config = dict(
    n_layer=12,
    d_model=128,
    n_head=4,
    n_kv_head=4,
    head_dim=32,
    d_mlp=320,
    vocab_size=2048,
    activation='swiglu',
    norm='rmsnorm',
    norm_place='pre',
    norm_eps=1e-05,
    positions='rope',
    rope_base=1720.0,
    rope_fraction=0.5,
    qk_norm=False,
    attn_scale=0.177,
    bias='qkv',
    tie_embeddings=False,
    parallel_block=False,
    init='normal',
    init_std_qkv=0.0442,
    init_std_o=0.00901,
    init_std_up=0.0442,
    init_std_down=0.00901,
    optimizer='muon_variant',
    lr=0.00771,
    beta1=0.93,
    weight_decay=0.022,
    lr_head=0.00836,
    grad_clip=1.0,
    warmup_steps=200,
    schedule='wsd',
    decay_fraction=0.589,
    decay_shape='sqrt',
    final_lr_fraction=0.0,
    batch_tokens=32768,
    seq_len=2048,
    doc_mask=False,
    train_tokens=156200000,
    steps=4767,
    dataset='wikipedia_en',
)
Each number is 50 + 12 x the weight over its row's rms, rounded and kept within 0 to 99. Layers, rows and columns count from 0. The size before them is the row's rms in percent of the matrix's.

# down: layer 5 MLP down (transposed), 320x128, rms 0.0913, rows 160-168, columns 0-127
# gate: layer 5 MLP gate, 320x128, rms 0.163, rows 161-168, columns 0-127
# up: layer 5 MLP up, 320x128, rms 0.154, rows 161-168, columns 0-127
down160 107:47 39 32 44 26 46 50 36 64 65 50 41 61 55 48 55 30 52 48 21 65 35 44 28 40 45 45 59 52 53 49 34 50 74 55 66 44 35 21 65 50 45 52 30 42 54 61 60 45 49 53 45 40 50 61 44 67 58 88 65 25 48 62 51 40 42 45 48 58 60 39 60 47 42 61 37 50 33 59 49 31 40 55 63 49 71 50 38 51 44 51 44 42 49 60 66 68 53 40 48 63 64 31 42 42 56 60 41 44 47 42 50 63 46 41 33 62 51 64 75 60 41 71 39 39 60 61 71
gate161 108:66 49 30 51 36 45 55 30 45 52 55 36 36 53 44 40 67 51 49 45 48 37 60 62 33 64 68 51 61 44 41 40 39 37 51 43 52 54 49 54 34 72 41 59 60 63 30 45 49 31 66 41 43 43 55 43 42 62 56 37 34 51 59 40 36 20 40 59 41 62 53 42 47 59 57 54 52 50 64 61 48 48 36 61 75 63 66 44 25 49 28 53 48 42 72 43 32 55 54 67 57 40 61 64 68 69 54 39 57 41 34 59 34 30 53 35 89 63 54 45 68 57 59 33 55 56 50 59
up161 102:51 23 32 42 45 46 40 72 57 37 61 72 46 42 51 56 59 59 58 71 47 32 43 59 35 59 46 38 49 51 85 40 54 37 53 66 54 42 51 65 17 49 54 38 54 40 43 27 23 70 45 61 37 52 47 45 65 50 58 78 54 51 47 47 39 56 48 40 46 47 44 64 56 47 53 28 47 62 57 60 57 43 65 28 39 50 42 44 39 47 56 56 39 38 40 58 61 33 55 36 44 62 30 43 59 60 50 62 39 61 55 37 25 36 61 58 46 18 45 50 57 50 56 49 56 38 39 43
down161 103:47 55 44 58 36 43 52 44 39 31 46 54 37 40 63 46 59 65 56 56 42 38 53 53 53 25 49 59 47 50 43 64 58 42 64 47 72 44 92 60 58 41 48 45 52 23 64 49 28 34 35 47 65 35 46 55 28 58 32 54 44 41 53 58 51 65 60 40 27 42 47 46 78 61 67 45 60 46 57 47 34 30 24 51 46 40 36 54 61 56 61 54 27 47 40 73 45 33 53 39 41 49 30 43 58 52 54 61 52 33 53 44 47 37 54 36 52 60 75 63 54 58 50 38 39 63 56 43
gate162 099:66 35 33 42 40 48 54 59 65 44 60 57 29 44 25 66 55 35 32 32 59 59 36 59 36 62 62 52 40 58 49 50 48 34 64 48 62 45 32 26 45 52 45 48 51 56 47 44 58 46 61 54 59 75 42 39 64 56 34 54 41 41 59 51 61 48 72 52 56 62 60 41 56 20 44 56 31 65 25 47 33 56 50 56 41 47 47 38 58 44 52 56 66 45 39 66 54 61 34 57 35 38 43 20 66 45 32 39 50 59 71 34 65 51 44 49 65 53 45 46 60 42 23 45 40 37 55 30
up162 091:54 48 53 42 54 43 63 56 58 57 63 62 53 45 49 54 31 42 29 47 36 40 50 45 40 67 71 50 54 48 48 51 27 54 70 38 40 36 44 42 39 42 39 49 59 58 49 69 81 19 22 58 67 40 36 25 53 60 61 51 69 39 58 45 62 51 24 49 60 57 45 41 25 31 59 69 41 53 56 33 36 41 54 49 48 44 52 33 26 34 54 59 56 74 35 59 65 56 54 50 35 42 57 45 43 38 58 30 49 43 60 53 54 66 40 65 59 32 43 50 42 48 56 48 61 42 53 34
down162 097:43 60 53 60 55 41 57 35 53 31 50 48 60 57 49 44 41 65 56 53 52 51 49 43 58 38 48 45 50 33 55 46 42 26 09 40 57 20 74 55 43 36 82 52 37 48 67 79 48 45 58 52 45 42 46 49 38 53 78 44 69 71 40 51 50 59 46 49 36 32 42 48 65 62 71 41 48 39 52 57 43 65 43 50 40 43 42 55 41 53 42 40 46 44 71 38 66 52 60 65 48 58 50 66 38 34 78 56 40 63 58 61 52 53 66 59 33 54 44 55 40 35 66 60 51 52 42 68
gate163 108:52 60 44 53 38 44 69 29 44 44 66 38 50 54 54 63 53 48 40 60 59 42 68 48 53 32 40 59 40 51 46 42 38 43 52 52 56 51 42 48 43 53 48 50 44 36 53 38 48 56 35 66 30 46 54 65 37 52 72 33 51 28 62 50 56 45 20 68 51 47 38 58 52 62 38 38 51 40 62 60 48 36 17 45 40 19 37 44 34 49 34 57 63 58 59 46 51 42 47 58 37 59 63 48 54 58 40 73 39 32 59 64 36 60 84 41 56 78 48 63 28 58 55 36 72 60 53 60
up163 104:45 38 48 58 56 52 58 45 33 51 56 39 63 66 41 45 66 47 65 44 80 34 66 50 37 46 62 32 61 63 41 40 46 58 30 58 58 34 43 30 56 52 70 54 47 51 32 47 51 39 36 40 61 50 47 49 60 59 66 61 71 57 61 51 68 47 30 45 51 59 38 47 38 49 33 80 27 55 61 46 74 37 54 51 35 45 38 66 53 66 45 54 63 65 68 43 48 37 64 44 40 35 53 60 52 52 57 53 58 51 59 60 29 43 53 50 23 77 59 52 39 78 48 45 70 45 45 49
down163 104:33 55 37 49 40 71 50 49 67 50 34 54 49 83 52 52 61 31 66 43 67 45 46 61 82 44 41 43 31 52 48 57 38 46 56 47 65 53 52 53 55 56 32 43 34 41 46 41 58 60 50 54 40 52 42 35 51 71 31 13 58 50 44 45 50 62 53 46 50 54 53 44 64 67 60 52 69 42 19 41 57 62 47 63 48 64 47 65 46 36 62 53 76 22 58 51 68 53 50 43 53 39 19 56 66 34 43 46 48 59 52 48 54 55 30 64 46 56 57 60 65 61 63 41 45 51 58 44
gate164 100:68 41 33 36 43 45 30 48 47 56 44 57 46 71 53 62 52 39 39 49 46 39 51 47 56 47 50 71 71 42 45 32 66 31 55 52 52 52 49 56 30 55 51 55 31 38 43 49 51 51 37 62 13 41 47 59 40 51 50 47 55 76 53 46 49 17 19 36 31 51 40 48 40 53 51 46 67 49 37 50 67 46 37 45 34 53 51 30 55 65 51 38 55 66 72 46 52 52 32 56 23 52 61 71 57 40 61 44 61 49 66 32 54 50 74 39 58 58 46 35 56 31 58 45 40 53 52 66
up164 099:58 37 61 50 49 53 32 62 44 55 49 52 49 36 35 55 60 59 55 45 27 58 49 48 69 34 28 29 57 78 57 47 77 29 56 55 42 31 53 66 58 41 54 66 34 27 69 64 46 45 77 22 39 62 55 56 56 31 45 58 48 70 52 34 47 70 43 70 45 47 48 52 56 45 34 41 46 57 40 58 58 42 51 38 44 54 45 55 42 67 46 53 45 47 56 39 14 56 68 59 47 34 44 43 49 51 26 60 68 34 55 61 51 46 33 42 42 41 42 45 54 51 39 42 43 56 40 63
down164 102:44 38 58 60 54 54 34 55 50 56 26 41 45 27 77 37 39 23 57 67 33 49 65 60 51 46 68 35 59 54 52 47 34 44 70 55 50 48 66 64 45 63 62 48 62 40 44 68 52 30 58 37 66 44 43 32 31 31 44 70 57 59 32 45 39 59 70 49 28 44 68 66 54 51 42 42 59 45 54 52 74 47 46 46 54 75 56 53 57 48 47 47 39 70 40 45 49 73 54 45 48 38 52 41 54 36 44 62 27 52 45 65 53 54 45 58 35 27 51 41 45 49 58 33 69 48 53 71
gate165 102:60 49 43 51 60 52 89 34 57 53 55 41 27 61 52 46 54 38 47 60 59 53 40 55 67 64 43 45 46 66 66 57 37 49 64 62 48 56 26 63 59 61 54 36 62 56 29 48 51 62 43 56 67 66 55 76 66 54 46 44 53 49 60 64 56 41 47 74 41 54 66 69 61 70 69 36 44 51 51 51 34 69 66 28 44 57 62 53 54 53 41 61 48 48 59 60 46 58 66 51 40 37 41 71 56 44 39 45 58 42 43 46 46 19 71 43 57 75 30 41 57 49 49 72 37 56 64 54
up165 109:70 78 53 51 67 47 52 36 44 37 29 47 57 42 67 42 43 41 42 74 42 47 45 65 37 41 51 70 69 55 37 45 72 54 60 34 60 48 52 41 56 32 42 76 52 53 47 50 44 60 47 59 53 32 45 33 64 32 47 66 44 44 44 31 42 51 35 45 48 46 26 47 51 52 46 71 53 57 62 43 56 56 68 40 68 40 52 34 42 81 61 34 52 54 45 64 43 34 53 62 28 48 46 64 58 48 30 31 66 62 41 77 58 41 53 50 44 40 47 35 30 49 41 45 47 48 65 51
down165 098:41 53 52 62 66 61 62 47 61 21 38 49 42 60 58 59 42 40 52 56 54 33 52 30 44 35 60 39 41 70 60 49 33 43 53 55 64 54 25 71 62 61 79 45 48 50 28 39 50 34 49 70 49 48 29 50 58 74 54 47 27 54 46 62 62 62 32 58 43 58 41 49 68 68 49 51 51 62 37 47 43 60 54 45 71 49 70 42 48 52 33 58 49 46 43 45 58 60 50 38 60 37 54 30 38 59 48 46 60 28 66 34 31 37 74 79 56 61 48 46 42 65 46 53 58 43 61 51
gate166 100:42 37 58 31 49 40 54 46 42 59 15 48 48 39 42 59 39 50 59 59 45 58 62 39 49 45 40 42 62 60 38 50 44 18 63 68 31 38 56 53 53 47 36 57 63 46 42 52 49 53 56 54 52 69 62 50 55 43 46 45 47 38 49 47 64 43 54 51 61 45 56 67 67 39 38 79 54 76 57 59 47 43 71 46 46 32 57 46 69 69 56 49 44 42 21 52 36 56 36 51 66 58 37 47 51 36 33 62 46 57 46 75 69 36 58 44 16 39 46 60 32 37 53 41 43 35 38 28
up166 112:62 62 43 55 52 31 53 48 31 51 50 65 53 52 66 65 56 46 90 57 55 47 51 52 59 52 16 58 54 44 64 41 64 56 51 60 76 48 40 54 41 47 45 54 37 58 68 68 56 31 50 38 53 42 65 66 56 61 56 33 52 71 61 49 68 56 49 56 50 46 48 47 40 59 60 30 80 49 47 58 38 35 49 53 42 73 38 45 50 44 80 45 64 44 61 72 50 39 51 53 38 69 54 51 34 23 39 55 53 45 55 48 56 57 27 65 48 63 32 45 51 41 63 59 56 42 61 62
down166 105:62 26 50 43 81 70 47 53 61 51 45 46 70 49 35 55 37 36 41 64 42 67 54 53 53 53 45 51 43 61 57 51 49 31 35 48 28 50 62 50 50 30 55 55 58 45 60 61 29 49 56 30 47 58 38 49 67 50 61 47 77 36 63 57 58 33 37 52 45 32 46 49 45 56 24 50 51 62 60 44 51 42 35 37 49 37 47 60 55 32 43 74 37 58 48 26 39 53 61 60 63 38 51 55 33 33 52 47 64 35 15 50 54 83 34 50 36 60 46 57 60 48 37 53 64 49 57 52
gate167 098:33 33 25 41 77 68 52 20 57 55 50 72 59 54 38 27 63 58 50 33 46 46 48 53 51 62 63 61 64 68 45 61 38 39 51 52 52 47 52 41 64 60 51 50 43 45 34 59 53 63 42 53 34 71 81 47 62 52 48 43 47 53 43 46 56 54 48 33 75 57 62 33 52 47 34 34 53 64 54 59 49 73 27 61 55 54 68 68 46 51 38 52 66 48 55 53 34 55 29 61 40 40 39 38 38 30 58 44 50 59 51 53 40 65 49 49 63 49 64 40 48 60 34 47 61 77 64 49
up167 101:55 62 59 54 34 48 53 70 37 39 68 58 58 61 37 56 53 47 31 26 57 49 47 62 61 50 46 38 28 29 59 53 51 45 70 28 39 28 46 43 41 56 55 54 49 55 80 29 51 44 44 72 57 49 32 52 52 35 73 54 52 44 54 31 23 35 44 39 64 30 54 74 45 53 42 65 38 65 53 28 48 58 48 47 35 61 33 49 42 77 44 52 37 49 47 59 56 62 71 56 52 49 47 53 78 43 39 53 42 50 41 42 58 47 50 46 39 64 49 53 52 47 43 71 42 29 34 44
down167 096:67 31 45 59 60 37 29 24 50 59 61 43 47 56 39 50 47 60 55 67 29 65 42 33 47 45 51 56 59 48 52 65 58 64 39 70 82 53 53 25 57 57 38 14 48 47 59 45 43 47 36 36 74 41 54 46 48 59 65 52 44 47 45 62 76 50 33 48 44 43 58 35 68 36 51 35 32 61 68 51 48 70 41 48 42 32 53 53 33 40 47 54 70 53 31 45 46 59 53 38 52 54 44 47 23 58 58 63 57 64 53 57 56 42 36 42 51 48 55 60 72 42 40 36 47 47 33 49
gate168 104:77 53 46 61 66 42 42 49 48 47 50 61 45 43 37 52 40 38 35 53 44 47 44 63 55 54 34 64 61 40 43 71 44 44 56 43 49 55 62 54 33 45 53 41 27 57 54 37 50 29 45 65 37 37 59 56 48 66 32 38 48 52 32 30 23 72 49 57 34 33 22 58 49 62 61 60 56 39 46 37 57 58 65 35 54 72 40 49 60 63 57 61 28 34 42 38 31 48 31 47 33 47 50 50 59 51 35 55 49 63 61 53 64 36 49 26 60 60 51 56 43 55 35 27 38 62 21 41
up168 100:59 54 63 43 38 53 32 54 62 47 38 59 45 36 33 63 34 39 29 59 60 50 60 41 29 34 55 58 50 75 54 40 42 60 56 51 49 36 37 48 26 55 49 52 54 41 57 66 67 64 52 80 47 48 42 43 45 51 54 43 63 55 46 70 36 58 47 56 39 60 53 58 35 63 55 40 55 41 39 58 43 47 32 60 34 35 56 69 37 51 33 41 55 75 39 82 24 48 69 68 51 45 47 67 32 54 45 54 51 79 63 36 59 65 66 45 70 45 52 41 67 61 46 55 56 45 61 60
down168 104:34 45 49 46 54 42 65 47 53 39 40 53 61 52 43 65 27 41 49 55 62 50 61 44 32 44 31 60 38 45 42 60 33 58 64 46 63 52 61 60 57 57 36 50 52 47 46 57 58 64 54 58 65 42 51 50 68 36 26 54 54 64 50 53 25 35 58 46 58 51 62 53 71 65 53 61 45 55 31 47 63 47 43 38 51 31 70 43 79 45 59 45 43 49 29 80 44 47 72 42 43 59 37 35 39 31 33 54 53 67 60 50 63 56 96 47 55 54 65 55 72 34 56 41 58 56 44 43